Each number is 128 + 24 x the weight over its row's rms, rounded and kept within 0 to 255. Layers, rows and columns count from 0. Numbers have three digits each. The size before them is the row's rms in percent of the matrix's.

# q: layer 3 attention query, 640x640, rms 0.0855, rows 428-463, columns 576-639
# k: layer 3 attention key, 640x640, rms 0.0817, rows 428-463, columns 576-639
# v: layer 3 attention value, 640x640, rms 0.0769, rows 384-447, columns 576-639
# o: layer 3 attention output (transposed), 640x640, rms 0.0751, rows 384-447, columns 576-639
q428 106:116118130100123140115160126102105128154134163115094161164120159109121143133162093117062116114140104157156166094120162161100105096160125101108163132111108153100114129110132101126123148148133166
k428 105:115142114114186146120110134165122093144136105120125114115108124133167156140079123179114140104092109125122119152130169116169180116164076110109129143096106100096095116081132122123128121126138089
q429 115:111084065114101119127124139119089101133135157110146122177152183126145097167109155118103136136079109102142119076167151065180121126174147165101114127141078123120112132112154128105149124084116142
k429 108:126143123074122127080179143143108135133125118106155153172092145112104132108080134131127148153110126070148125133153114156145128116138099149161139164128132112129110139086168104171113115129139152
q430 104:136174168123083183085112167122159123168133085138144135103149151109122171107091131135140124132139147139158155132120083114159137134134093138108143134120165101096132127117102176097152105094131121
k430 104:117098149105095116137102126170141151115128118128130153097086117094135119133162119106118124116151134139120138110155123114137083190126153130130105124124107172128188140150139152120166148106158151
q431 109:146142134132093142142172115115137094149139139098102112124126132157127093080096161103132127103108151090105127072128115156155081101129135144114138131147115102136167129117123125176124120163131104
k431 107:143080128130107075096115115116124121107112130137119144123137094139175128125115096124124110105144161165109123118128137083166155110134134100165156100141169128122177144129174173176148166151155127
q432 105:139118154119089120152150128130132120077127138136140173108144136134105171133067117127123145162101120133206128172159150147100117150104138126122090144101123155147103138140144101130100136123101106
k432 106:139100115134096096104157081074156138127087114136162159111148171185153131139121145102097133129158081146124112101145129123101141117113193161128127107126159119082114136133119133146131120112133128
q433 110:147129129139122155138108161162096123120150129168108104117129116079080142123146112121158118132149135107129073097120101141139138083129127122118083172134160152134146151125119132133106101097118117
k433 111:131151171145120117161108130149138163085193120148105121131109120099128137129148079094170167142115169122088078133093133138125155094167112120122145133117128126143136130100114136111137105115127103
q434 109:090137138110129153104148128164107178115107162162102153118110106156125097154145163120130088148128179150110145134127091080144085158124162130140081138144105087105104110127132151100099121137076145
k434 107:098138130120121110090100104112132085099156116104128168149133109146129134194114123110106122081109128128124151137110127134071114133118144165080094165104117167099126145144116146135132113149131134
q435 102:110083097111103115139116171120093127106075115128117109137103134124150074132182127125148114107150157119102125134128172083098137098163112080057084098122117116130142097101125101137118109132130139
k435 104:167106153150093133099196128087124132134130127143135114135109166120146110127181142133147087145110131107141162074153155100119112116127099117134151153104111140138090118140100126106084147117103109
q436 108:125123097154081124177108122124149137163164173152101160125118108086156158133132103103097179133136129094137081134102087096156152095164107100154153132129146152096101138118141140136137112156135116
k436 104:115119164101139128139107128120136167136153156130126132087121110133104118174130164075130096131127130143155120091142166141092097100139172105149156163141134102163129156132129109160113106151120130
q437 116:112105130118172142094127117112133125121127121128058148110125082153117093160161158128160059077150153120091131146134134168096134127107081114112154133142105113120111171168099177144111115132089134
k437 111:125112116132168158137105112144094184125175129164108145170146143166140131158115154175103090134121112116073138170107150135166115157153102130109146119097122160101102149151166094134129133163118111
q438 112:096153133107111107104145129181138128099144101119104103114190125149144098115137109140159155165141148140156107130153129127138161124088095104117099134116138119107093112148128135114067137109089162
k438 107:116150130147117127092141102109101128111073155152135160134136112095152132125140121088098128128137110106121116146171156132124118135128154100155154180133165109083137158136146131127175113120134154
q439 104:081145116111131134173124138076114166102099102119154135146117137119103181102124099163144109114124096138080130157131097136127090174135130125143123139183121131147116165131102117128162195095068130
k439 107:101124102109117151118129129129094159092149127144107109112109133182111086126149134123126146161153078070104113159136144119120134122122128130107130134143118129083128152193133180142101133148091142
q440 108:138102087120113151099117101155144145181142103155120143103112162168113157086130163139106135158138120121114116146109119110089175133086128137157122166130125149096100139122113147139091133120125118
k440 106:125115139125125077153140200114108068078110110084110149144103117113148171085137157144111151145102142104137126182128107158127105132127125110118112111139114104124122118103136152174173115153113155
q441 111:153154122113113133112127167108145110147123135143109091153147123168139166123115132142155126171062156141076124085067125134132149109114105126127128120102080115094088120098117121123114138136198160
k441 107:098114154102092138113152124132130109111121113145102109169126133133086113132140146115108098143113119147073135164116101125188184083104136133159146103156168125157145124118126143118107128132128141
q442 100:100159153181115124111124100126086178137132144161167138146161103124098104136159107136141065156107115174131121147121088101144159148084123127138158151087132154102132107124109100168124148118128084
k442 104:108114139145088142143119138112072156110132140134097093128119094100103109129133128110125141110141117132131116124116149146124117137114160108180139106080145135095117100140151200132101135160170165
q443 110:145116146093137107137183140105150080124074115114133111140098120135156112104119129143084109126132110157122142116085171092140098090116146173121150137113161123125153168095150114129058137131093107
k443 109:131079080161133164140146098116126106151138118107112120098153146171112118095158101157149140175137136078131132107131147122114174141158095107144161141130126112137153098137122116118111146131128135
q444 105:103143141154132042107144126167133147127117164086143147120115110091113161130154118121147136120146052191111119142129095128093125177104157115135132147100137142141155127116105138163130146103094114
k444 103:162130105120095089182095084113138133103082110132178139115164139085113113157125138101119157126178120113122091130175147122151110113112113099114101085104131144146132148099091176146112128139131093
q445 108:138163144113139162114133152143145126151074132144130132083106105080158164136160146088161091123175097150116149114129131111134125163119140119115112097181124113119052170102098115101112123095126083
k445 108:144149159139145119124141162154126106105133140156121166114096168118126128097116093125152176150143146130130138131136124135127145137122056124161123135159103160130107104099122080111127118122101132
q446 109:161110148129146122125103152114126115113111126131128137143131127151115141071120128154156125149143103132136126150153163121129137138160112122151138091168100115144125132158149091129112136151158159
k446 108:122135102101153161111128113130134129132125142142121118116169116177112146128095085154178150131141088087121119141133119136106121135118085137098110129189119090143154120116124132110139136120127160
q447 107:106116129159136162125146131073120105137101124126112131139119146116090146138106164187177102101119132087135147109133126118141190139100169108139130154136079101141117143101093146160141093119144148
k447 107:091063139122129143156116087140113109119106156137116161089082123162153140081136142129140117131128131138114112122099154122152093094132125149155181147122128111126125125149145128127100095123106096
v384 108:131165124136109134104116118097136108154126096117129110119116170146138098129132127131106102139111120115158103120111111104142112097171161130119181097120127132144148125142173111117131115149077136
o384 105:126149162150124129098114110116109154140154094138095127158144121154112109151144121079157095126141168126088127144132143155144111163179136067105105158156108146164137143148085151087109132094143118
v385 106:114109138092095159149121107118110124127131105178087117132094129158102123087152132147122085141132121160128086144128127116067118134103155128120118102156147118146182119132137162116130161132122118
o385 104:081120127139159135148147164124130125104133125137129117162129103135142135128118102153122162130157124104102160132149100160154097143107131131118120147068116143107136145120148108116158123164155101
v386 100:138129176106140105130110129140104101139117119158082154129157116132164089142108125098144125152110088157101117110139168096109120064136161135141120113088102164109146115117131093113117136120105128
o386 099:154133102123153127118140087127140112131128107123181166104097134125107179124122158169121119113203160128163135084106090130148101162125126072118131116145118119087110104124083165112119138149117122
v387 105:143115116142175117124150167131140148151125065128143120147173068119144121143149095122138146136090125134154130113077151142128161129121108111124171104137145113124118120117100115153108083141130145
o387 098:151135162125152096116093114167135174110118116186124140135111170123097122121099167119114128132103118165110161166174125160098135111101093148095084141108119135170131080135141108135141157134153081
v388 108:105170180110118145153168118103111109131114158080113108093164156111138115138126100153166118143127123171132132114121131135106119128111095099120155125146135141109090126103087092123127103137102146
o388 106:103071120153112129104149139155173165129149141141090128151120126123114159105117150114129084125103123099115118128107090141133133125140137161096168167127109106092158121136135167151116123115096157
v389 100:147119159121181157120122143124110124156115107153138133118112162121140116105107146124154154145139109150119161126186097051139088146135130134158157073113137154107140091166142138143107110084114170
o389 102:130134105116148128102164132142129143111107165118116103123134136103112174115181120143115160142122096103124144128082136178122090118122101103138088135110131090106154140110135105115151116124148082
v390 102:118134118106105120157089118113112154115141157140124136104131112135097142085142137119128128128118103160077126083176128148087146092172140163138115084100065122146129115135192147132117136133098133
o390 102:148153110146108140121182139141158132138112110159132099171167106090121108140128109119151127120133132114112125119143142081120115128097106160098122146149085119130146109137110142115125115113147121
v391 100:111121159150097070128121126146097127156119113142147144152130139097135106132099116144140122097093107132114155118145124127116141128124117127102087100077111088107158160098169139142173100119125144
o391 100:147115087110166145084089130127132141125176108146114126112150109141104156125135141134119145158110142093143114127143157185096162096083131115117141147142167118119122121106133117095132163158123143
v392 100:128125191164111145089153099115136113137159120127156108121098115120155134115120118135105131134135118105110138123170147108163103135095160115143184141127136099090145157106101146124108105105108103
o392 099:152112081096134116126156117125133118114115118151139135129132096164127162145151155100117104121107114162129111099118110115153079121161138105151124150137115122115142145145139096127104132140126139
v393 102:136106103124114151122089073110133106134142084153122142100147089132127148138161135146085129139156142096097155109112146132109146165110155108149138141154122128137123126159121175130144117142128109
o393 104:140130148097137143082158127130131133130118131119105127124091119128131096149201153116118093079145169150135149133119151143105152072119100109161108060150146096121141141144134104170127112119177112
v394 097:096136157190161160107148092157152126134131146134166139114158151162170128153136143113135146090147128128114118160174101116144145090147108124153125143131102105122135151125169100189162158117162133
o394 096:114159084088143110144116129130137117086116125111133137166159126129118147127093120117116133116138106100127086135130143145127098155104158132153088145146169144134154128179108114124143119132116154
v395 098:088152128123106127145125114146148145125134156060114126097160149147086110105169130157089142134123067127134174094146142144138090199128135149103142141123092098148173133115164116089130152116137154
o395 097:163130099142133116129141151157149179113138151124155119134118117122164111160118114151121104117079160150148142176152137134110170083150145160158067111115138111053143199102151127136107145132138102
v396 101:135132118091149113131161080149134135123113142144151104088125163134190115084151101130123103113159096194135145138143167134177155109099117108145136106157123115114124078125126092113143127081101093
o396 107:101110093163100084095128124092147124129162147121110120111139160134133120081096154125129139135109110130124116103102099118122129147099178194107114091153152095121122130116142163158131132161135157
v397 101:172123149183152101126090108148119142118115139108130115149160136106111111112120083141119129165124165118124117122103147152155138158129100104165081072135125101152142134133141130155129112087106120
o397 100:108116113137121153156119136107118141108126082074105106100122118142097120115106167089129158129127101128097116128154131113122124114132135164126149166131149153072130131117129141074099136166092154
v398 101:152144093119148134144146117133127146113124053063099129145118097124173133114104164172126138094129157130101151183126141136124123119091142139151077110106169128104095175125124150128142121095133139
o398 098:133095115156152118131099154118133135152064183131137132134137102123130121155172117114073124138121113127158108113130124132111132118165127111116136106131126105146162158129160123107133188128124088
v399 106:127127132125093151139080153111158096120127072100085159100120158113119139153190125145182111099113072099140174144146143135102147122111132073140130102088109112105156099105136151119160131177121106
o399 103:115135137131140139127157127127136112151146141093114107164144128182167170139116114124079091131126158105095111165089128102117131151146118173151104102165109149162113124143111130099060096112127149
v400 109:089166150106083099133142100153124135130137154118080154116072138149143126108096144146126168108162155143172123143058128146131152159116151146112124123120174131144104089119125160091138108112151127
o400 102:092102122106137118098139160118124112136170125135167133144116158112148091143124113113089168124131076094112113142144123145136160124111132133094156144121108122135109118066142107153166124083128115
v401 108:092151146115130158130122154124118116147148117110142128095094146121135132139139093134149101127136116116145128096143082091111136139161113130129117120101132145119108131144154100143143110098150116
o401 107:187133157107165132131138105107146105124115131117105154127112162158148136149148107122105106115161144185137122148151148143128136131140144131082147163140146123123134131105150154110121149118108072
v402 105:111139105126191095153147129086139097138104110119149162098123143138162106154148145144112123139143137135164136145101169128137173119116111148150098095131102130127126109143123123156136129159140117
o402 103:122195094085146147094169114150133157120148122115093100170183102084093177135087122136126117110126119108136110067095089128123115110133128083123107152121143150127113135121149097121168115114139089
v403 104:150168139146102156151137111112120135137138125157127144116098132108107109162159142147126133135119160117124116130133107154142135118125146104134097127114161119165174130131144130108113135131112114
o403 104:152160118112123122141102155141190088083156137118152110151159143172099128155141115153121111095187123105140139128147129141144136130173126096122120116126045124145171142157109114139128141133104121
v404 106:110103158129127124104114121083095096119139121127139134096151127117139122129146126138141168119160167150111089125085158154144120148118129166133156102080142136140150127153164132171145142196090104
o404 106:112127058140133108097166095143119120144102164123112116110136125127111104141136150125145100129125122114155167128138125126151128136108154103104123192130133122142125118118091126150113091106147129
v405 100:165167163111154161095104113138099126139140144144136123077147124113137134100135149105164107103159127131103167111158096087129152132158095124147115085152107098086145127121152107138101091108107140
o405 099:149099117143163114165098143130077138113144086146099131140118146107127119137155091141115125115151134128118097131117129121121100125105134128100104162152103146129145123124101155089098158147115139
v406 101:111107145125102129156109113102154145121130135114112134132118118127135100096095096115100104143139174124129142138109155115116147145108115150100137115127110126123133125138142104129156060104132109
o406 098:112114131153135138153134188120082134159161106125130129090128117129121148183126144132145141142145143141143101151170103094161117130114102152122113164083165118145115123112099124131116143101129167
v407 099:119146147103136112132205144134162109148103139155172083132147151103161179114103116086201104148154135102161143092123133135116115156144131146142097164105085108070143109126174135133135111104119171
o407 100:119132088123131154155118113120092124148158144136084147124134121125098112119161099122127102118087133108098122109099142124099123126103120101129182112122142106167146111097165133118109124142107140
v408 098:143109128133136140148115129140132159129130118133151141142121145130120109137171102130114146138086150149142131085119120156132103141161101152141135114094127151146111129136137128151102087100109147
o408 100:145171118164118165117091112094132101154147135150130145098131100113115171142107108123127130120086143103135095139124154084107125121134154113122133157102131126073156153107104186139142117159165130
v409 108:129086139097126143158104110111128125165164118127061105138125124179149139138131130131126134086095137094146130143116106113115079168110132118129160110130119113072105127098130116119105133148120141
o409 105:084106105180103116139120123130171110141076102109152115115127114125135147123097127091119120106118099061108116117155138135110155117170104114105113120119133170143165113156120119132141125112107094
v410 102:140113094098107133124112139106137134122114134137123105120126138152138154155108143125158142110168156120130079155118127126088110133127145101108065127103143101122113094167120107144153121108101102
o410 099:167137133108105089095155132101102099156133120101122136144110104115123094145099118058144134141135150110157116131178129129150143148148091091157138165093129119128079112071116145106123162153166138
v411 108:160147149116145097142145081146147139147159100122141092094140164116116142121171110173140111147140147094135121160117072093136112126129124087106177128111101111121141150122145114125169139119143135
o411 107:115095133128133169160122143105142098085097095138097087109121127110132127131093131111178121116114168169129170090133124099111108106138118116117085115121129140115148146097126160152101074156073141
v412 106:160148098141125164112136119132122148190144135128132142169110123149106156159133111141131117138124163156090128115163155107138115134128136088093114145115152084098106135161100085146146143134119128
o412 105:130118124123120073120126117097121135121148158116112138138124124054124115152153165114126124134154114103149138098137127171114112113105071081145114143134108151170119120110156172121158141154134123
v413 104:088143146149089143116120133100108114116144093107159140143108098106120124123155121096126091170120142156135148121131137145128176115146164147161129155154145130125124106147136146112123129114118106
o413 101:146149158146157088152098153110156092152125111137114135117138120133141134143161086136154138164175139122151130111140116081121119155116145118118115122173134145154114122155112146157168141122090142
v414 106:094103194149139136161149137115114142145115144098099156109152137118121142138131110136151134123125079137164132113115132148141134145101110158122057172137085153140116153155120109139116132138159139
o414 103:130130108135095127113153174163137104120110122167121143131144188152128115093163151153080164159083154124079128162169114085100147157128100115138139159162194115107112128124144137146153129077089130
v415 104:128136095097127120115132133125124107114115111095107127116121124131162130142103108194153153131140125144136138126128132105114124082085090132134155159144111102067115153112070144128143122156140157
o415 099:106136141153108187101085111076144135128162105143191115144099124126095093158153118116077145110119135127111168122107129128169142158155129113129135109103197142114092155129144119167089146103145127
v416 099:120123132153171151164124105162142108098096126091119170125147149111120127122110120143155124133119151129105121152126149136152178128137117150123112119147125146118112176134142112161122146142165125
o416 097:126102126191111116111119129119105162131112118100121157144166163120156147084122166117148113099140147124124138131109118109139125151095151107155118156128136121114117105114128149120138145098122118
v417 108:127113100109142105145098156130093133143130140103099155130175155123107115157135139121111123108110098105096139143157178155152138129154126159157110149105129107096122120096136153153153126142109136
o417 103:134148142150124178114182103165171122133133179144151151117149149139141144130118138131140139103076123123154091109131120110162084156110130105092144091114150157106102134164112116154106154102132122
v418 105:114100139104174138132108144087168128144139138062156115120146086145103103149152134144131094142116145090127143162129163140110130174076126145161144088115118110157106142108108160142138102115125112
o418 099:082122129197119124104173127118127112121121099160141146137095107117099133135070103151113099119121128131111154113129103137103124094151122100117162133137141097095123091177127150138123116124155156
v419 103:133137140105097115092132157151132116108141135036078114142124141155122104122101121103116096087127134098105141170165107136103132108171090135114151074129110113134144076113125119128161133172138107
o419 103:121071135097125139141140133160137116128151159198133118150134148098138123076092123119139134171111172126176155127083166122116144114155149126140162126134139110104153135171150151162138083113179113
v420 104:112148119123089135102111163126143165142156150134129100127091145126125095124142131117146112169127162145134096095151126154115115092114075147191120143138112110097144098179101121143138117121139114
o420 102:147139146176164094129098121126112107079141136142123121098130180164095151134153130148129116129113133127074149180118112144131121131130134153117122089130157124122095145094111123109133159125124128
v421 103:094104122156115124174119145132091117117114107131147101105122118081103119141130135114092148116090178113159115136106099140142134131083166142136152103092150143159112097125117131147120103149123137
o421 102:178144095105127135136090133193112125106138112130124136135127133095132162150102160138108093120123123167144128137152110096145119100150141151152099099104097127169146111137152132134158154135118137
v422 104:159123125138117102165157080120152155105122143156116122155085127082129123142100119120099165103153135168122100069119148116140107154116134132160176113155159153139136103169123099102132091104154114
o422 102:105099134173099146159088164164119115137102140127116125118142103122151112129108159126154158128121123118120142122159155151147148122144164149110116142140089082141143152136104157164121129144157145
v423 098:154040108145125143109119163119102165112128129123121169121121132109153131098112160110087127092157113113123122115077077144096131106106144138152119132146089095102160070119132129151131112119166182
o423 099:149122099121129108148126105153165105129161089124148117091148154167098145141130138111170137142084110128124115116167103114116129162120094117161146136086190151162077134114132129142120102112095092
v424 104:137132162131161148102096146139128148110145177138098125122123129155095178137127145129154111145109138143125165108146148125100148133162147117106114131144168144102125132146162158121133146120107144
o424 103:131092074092091111199136134104132092164112111119124112153127127132135089136124098136142106143151159154136145159141152140122078127105127105160125086116103161163102116126126084093106105125115127
v425 100:161092120134166113147159099169110119132111138109174141168115142147113127086109095125132124110123148100114141103117097107141116120146161137118109112112116096112091130149154130150116104173110132
o425 101:133170112141084165152125109146128121101104154114069100113102113147125149140133113142133117129157140164123177176131124168120117178138171099106111158175106129138098135111135078100110138176108144
v426 105:122122121111220129101138132151154090154091128086151116131124132119132164135144134124141177105125137156139113133139117110110172156106108133116145122151091144121151157137066124114149127128168120
o426 104:122104124130087118130147106131171131122149155123119135089114108113116054160160141076134166143133077085131140123152118165093136135149086141135172142141107126134109106102156133147132146137126094
v427 111:054134132109119134104095168095115152123162126151136147149138078119096135101158148176095153152091111142132130142138142125092130115150110157101145122103143119143153146125097146140128157142116141
o427 110:164113141174128122121101105111099116110112112146097108125131134122146120167085111145190132145140194120109132138091102111174098119085155112145142130116116130083108099133124109118097106135114106
v428 095:150132086100057148114112119128140092094177132116157142099128141111103134111117198144121124119123096161135120128120158120126133072132128173087156081117121118068152161097114167107141173107132145
o428 098:137149148145132057125148109117123134145148152147143121100143125099142117098144119117142141099126111139129131153146080113089155132109134107160092122090134158168097106141161159148118136164119155
v429 103:106108129139143123058127171179134135110126144094130109153124152145115086116144141139107155108119100152129183123119157142109107128159099130112132104168136127097183160124153133122103066112109103
o429 106:126122104097143113150111134129172138120133076133144111147148129120158169118134118136138131163107085147150115140110108138144160154137129136101123129162117106147099120086144076164114107131142155
v430 098:141102116114108109112112081158150137104162157115138139124098160142118113151131152127114132139112171101109113122176116139156119116059114108109146114127109151111093139156115089088144126173059102
o430 100:129140112132118110112119143117101147169138078136103127125151114134112125177121118151157135120094121135127160115149128100149092144127115146123122126169150141126161075124130096159141123139129115
v431 099:110142119113126162122098161093091104170100128118132104119132137150131158071162154126110160134128127097173149125151109158127144137154158125155152090128104153142149162148143150145131106127114117
o431 100:168128142118125131133117107134127145099165099122118123159134089151137096115127157149149112138090101146068105099102130073140134151119142118138147166199096115149136136140061144139118097113169149
v432 103:184098117146181113140125122113184139110123151125156134075115101141174123099124120088171112141120130138109151142138119117155136149141115143126155136131108185122132157118123125125096139123091132
o432 103:097141112082122117143123164102130138180133101147086083150176133112149135147145111103095155145096103104128102156124117142098083140128153131148083106109182109099142083138105093107209160111118090
v433 102:120147078134140176114103123130108149153145110134095127117137107108127123111147186120129144094146150116111097179112155119124144094143109109158129117163125131123100102101133109152184089148135096
o433 099:129121163110087094142151122096100111131104130140131139136129119130135120130121118095132139151153097169130138113145113168135130132148112121135080113107129104124121163181132125078146112096145117
v434 105:140129140101092109180156110111089171163128151123109155080120107127156162106152062119121168166128146138127110131111083135076109122119104126118117113131131137120106138072114121126121124115156136
o434 103:132129094123159143142101151118164104143135137115117159142151122111107132100122180133107103083108141139115091131123187087093122120150132145105116125147150116131186152147107141141106137148100128
v435 106:160121095116112131118117083135149106166175083137128127142119101078146141111096086160127124135120105103121101134132178168126105138117091119117112111128119159120092134149144170145153123107188125
o435 103:097125155170138118133096115148124100133122136111172140134116142167124133174133129119149119107148155163141167149116111140152139131158116128160092093122072141143128130088127108089086159134138112
v436 108:127090174082150144130132095165114113129167105131101149102115109140153134136136112146123116125133158126159147121168103087112115109127143132145113148139095132072163121146157162131116141124197120
o436 106:101107105146141130101126138086120112153124114132127140133130136110153164119167126172153129108103116106055099104155143067155160170142137142142145123130153118124161115089098126114117071103125126
v437 105:115128154161102137128161160120139155109135118109128167143206177103139149144132102153119147177116141149121131166139082145141151139076154122166150087165090101082165141155145126103116133106156122
o437 104:099088139062153133109171108075140099123083100124110134104121129140116092123144138175126134152126124092127115131142129196142157129156115145093107172141161140141139118114089133156140170141115169
v438 106:177137112140139169123121069121118135075130143130111147117094100149198092154159125158124125118122160083097143132131170147108132143141130105144101133136143148125126126125151111147161135141139131
o438 101:100156162139076136136133166149090132136085118141147112109132127163077157134167130097128156143126126130132139116141087160174162118157100136106131145155096082093118107121115159109086130153144093
v439 107:135144135150154108139078155137082149120120149130119191119106098114144145137141134114145127105126163076109179153104137161117171134131156119125120170056135135140132120151122115151072104103146147
o439 102:156138144119147121116171129084117138162175127121166121149156144137110080076117129125112149164120129125132109122147112110142138102107114104114109099169099152140135160131161153154141134141105096
v440 103:157135141149123145148130115109130124134134135127123128136110120082090146155180148160072141105136127139128124109121133145144134109147103110138113098133119087156145140157140101155127101158134081
o440 101:126088110172131099140145127137124125096107143105098135141133098161127127128114093115157139097132130131169133170166129151107111112156113124117077139125092128109095148121142192131116108137118153
v441 101:089104161129166119081128150181168144114132113142122153133111105094134111151062160108158113158102131091118147131102136141135117127150109102111101120106153137130117133163139084109152127163098169
o441 103:108102131147119147175161114122095129157129103151145113137143123120139133126142141118077172115159138136094157139121108115103163147105134126136128142126153136158129105115130137191160142122181056
v442 101:106165144142160169151114162109112124124125119125114149148104134133114094112079129179160118087118141135147131116118111191129139109118126098133134127115163146102131139095132128157113131080106136
o442 103:141075144124107121117149157101148157109140120147128131118164134129115179125158110094128135157148140122128099147130106092123080113115140127102105139054129103134145133208163158127137142144111109
v443 100:136138124080110099119110138120150145112191138113134128168138108123065161133137077098187202152087109148101146096146150162123162110136126106092148166140100106114148139118148100130149094120101139
o443 102:107149120165182159153106146132142153182130177112144143116150169137113114156099146115140120160129164132099148148075098126110086129091134133144117099131156146119125134150131140106140156147127140
v444 102:132186149125105096131148127152130169119128107164114140129103129139162156104141186142086127076115134176119120081100122144145135138129143116137148111159165104125088126127125128120141104163168127
o444 102:119146066111134141107122145086154129123108142134140114117132085126133097115113120113172146170152102118140070198113134122123125123070150121135117138136105119140103129142098112153095095119124131
v445 108:128125108125148126127094159136151129140123130117146099147146156144101175117175109130130158140159108119131084092068146135112140105143155124114145139098114118136124153125156097148117170165105153
o445 107:117154126100098147114155129118149142152097078137164105117119105129152119123118160096129120106100131121145149156151140114148155190142058124155086090139160138111122126124115125148159133106107101
v446 100:104144146155124115131077136117153150126141117102120141117118097094134070119144127145124129129109133116144095129105112145125113175138114117059166139119102102127173078114146144154133120130136125
o446 099:119100137127091134190116168157154160122127072126142123140111106119142133161113146129186139169127128152102140110193091084185146133120152127143144156117125111108098140158124118106105124119091116
v447 103:121104165118149169117127094103176093135094165104153127155176155119100122116107101134115119150096107152149150157149109155116172140125104112132134121117140108131116140101134172123129137129131121
o447 102:118162122128132140120172139103106183140107118137100112123123148149156105127083162138115124115118139122140127100106121175124129121059107127099111098151097128118151095133114139194107174165126129
q448 090:095121108140111136157162133102136111121114148109130108154103106162104168117122085151100135109120109121106130135134134086203093115101101111145131118143148134102146094096121148083126118131143122
k448 093:096156139151161157137126109092141180147134118147129149116142159107159119122131157091103060100119113081164120160128098158137173181117143062113110108113123152100142176145126154093091090153146118
q449 091:162138107097120076163092103131111114120135156147145106095110112096123091098131174117133089131140166119152117119137156111136117113126132094138145138120151136107161149131130114117080104140095115
k449 088:104145104120146136090150141115144115139114119159139143122093135090125138113092150143165101157106121176143119191106105126091188153130110145173140119130130157157133109092160127148076144150085168
q450 089:113140151116100145153107147141075136116136106139170127115125130110141104134144072086103121132111138122124149091143080154131139084127098125129150116132121115113108116106144096125078136159134117
k450 091:162128118152123087136080144108140149159094131136117120147144120150129101133147115135110057163105109130107145143120126129172137137160098106144135145134124122175111138119111128149107132135133165
q451 097:118114102110102133160099100153121140084187150144168131100144131086088132161133108092098093115154150121135107133128169157125112113128108070129165145127091140171109120100132112153101055092158103
k451 099:117127105105133116130169114101123129125134150093135165124122136164111154108147106148150117114131147159101133149121079153144134123116121119122122158138099129108158144138160137152138102148104136
q452 092:075133137110102148106147113108107142129059087138140094126122127149129137174143167112113062098143148132158102136137107086116103114178120142119165143127108091155153140121130119098116125168133141
k452 090:155106130126156112130134090175115113169133150181101126124112174089114119133139158151153121086129134158119136136134108120144133093151097114147136134176109146157148169067147073140116140093112149
q453 087:112093128150109141179120139140166124129117161108092112156131113128177149147087108115118134120106095111096127148154122128126112117131126097129154095097163156110171104160110100103093126111136111
k453 090:096160110140163110126105125081115124101115102092104129107111127094115161138092154134094085114094129105122131117118156134121136161162144122098125124122129136127128132111164130140133122181103152
q454 090:150124120122138080153154199126142106107092149152143151141122160132137141154144136153139111112185157094118091120111132161155124099111154150172120089157140149116108157109101148157101131157114125
k454 088:135119098124118111097097105147141121134155119117160157116129095110125123154119097135114143127133126133109161095089179088150107119122151137160176143167124138132122096120155147131136131153144125
q455 101:156110146152112162083132104145146138113124140156132158131110150134106127106103123154125170164132153123109163153136105105155116116128099112157111145118138131105108143160124152136115129102148133
k455 093:122171107146084105150099138140112110097124133147185119126144117126121136113138129148124156140139091114104108103122167130148098101140143140135125120123078140119112129096122111120145139142149166
q456 091:121139134128154101105127130111150118076153107125157112157088145105191132146129153133138118124107127085133128148101099127169099135143144145131127132155177128127146126170128111155159144149154168
k456 087:119103111176172139158136102108095155124098128170178120088102116148144124144110117144125096155142145123136156148072134123127121122145088112142141133144081134130153136135114100096100140134117107
q457 095:157123121135103149101182127163117128128139117106117135109135131130109121142065115104121121088108129161101148134144135172135142086126109089149103114143104102134132171143136127162130096130138099
k457 093:137106135137151123078114106156139116084174118123095126075144127121144114141169094138111133097112102172123111136139135107129089114126133156113093112092110141114135122135158173151083141091125107
q458 095:131113111125153139115095106137127144120122123094125145127101107147140109139111097129114139141153102109120152059128113082157082153169136165063163157117110096119128124108142160139158165142101153
k458 089:130110140143131082089128141153155146135108139102108135120136146124182129153111148155145125155083091106141152150089105136126151169139118128130113169080094101109116130143088123124149174124149177
q459 092:165164152114105122172093126139135081137148080139106083129144138125146150104160121113099142158130142161113102087120141129134139100126141129122124088094141130129094142120110156129116172127154133
k459 095:124130150115121112186165102147138153107121126126164111137133121108108101085153160080096119123115159108117134147108126119134121135116087142117144149142137168130155109103126169131133084136129131
q460 094:130136126140150137090136105135103125095132080142154147132143108156141139148098129138147091149181127162164183176141162119089121130098092076133172129126086167156113155164130142120144159062114134
k460 090:114134127129119095105159093135112108159088135120160123140076082134147161102122184133108143128120127108158155077166113149123101093130104131147110134139146096089138107110099117150133112145141129
q461 084:125108104108149137137130110116115077126127098097114135173060113138136130118098162131123158130106152080107146107116107117167124116123146154136122069126131160131137127096149149151171148153106105
k461 085:108154112131097146132101148102157161121149167130133066112119144129133137149131111134046146117145131102125144114118116147108146153148131092137117145132155133139115121147152118130139115131127147
q462 091:147120112139150131112100104119122117157154134120088140165132130153130127158117148129109125140094149086119158103125138151142128086164155121131147127142131180098138125158135116105119114144083125
k462 097:122121116140129099126118141133148172139134167101183178146086156096150129144078128149129070116139101110150095126122179161109127137146155138116131114113118100150097132109134086148123122106148145
q463 096:078135179117110155148154109084139110118115069113101088112146108153103120165173141102077146113171105111083136125105073153121133109115119157125161150155158162131188159107057105111134129133090109
k463 098:134120123123125158128106114100126130134131122102109121151133137149123098125103119110134112129184110093110142130133179142121103098124097087134150135165142135164170107144146143134072178165129107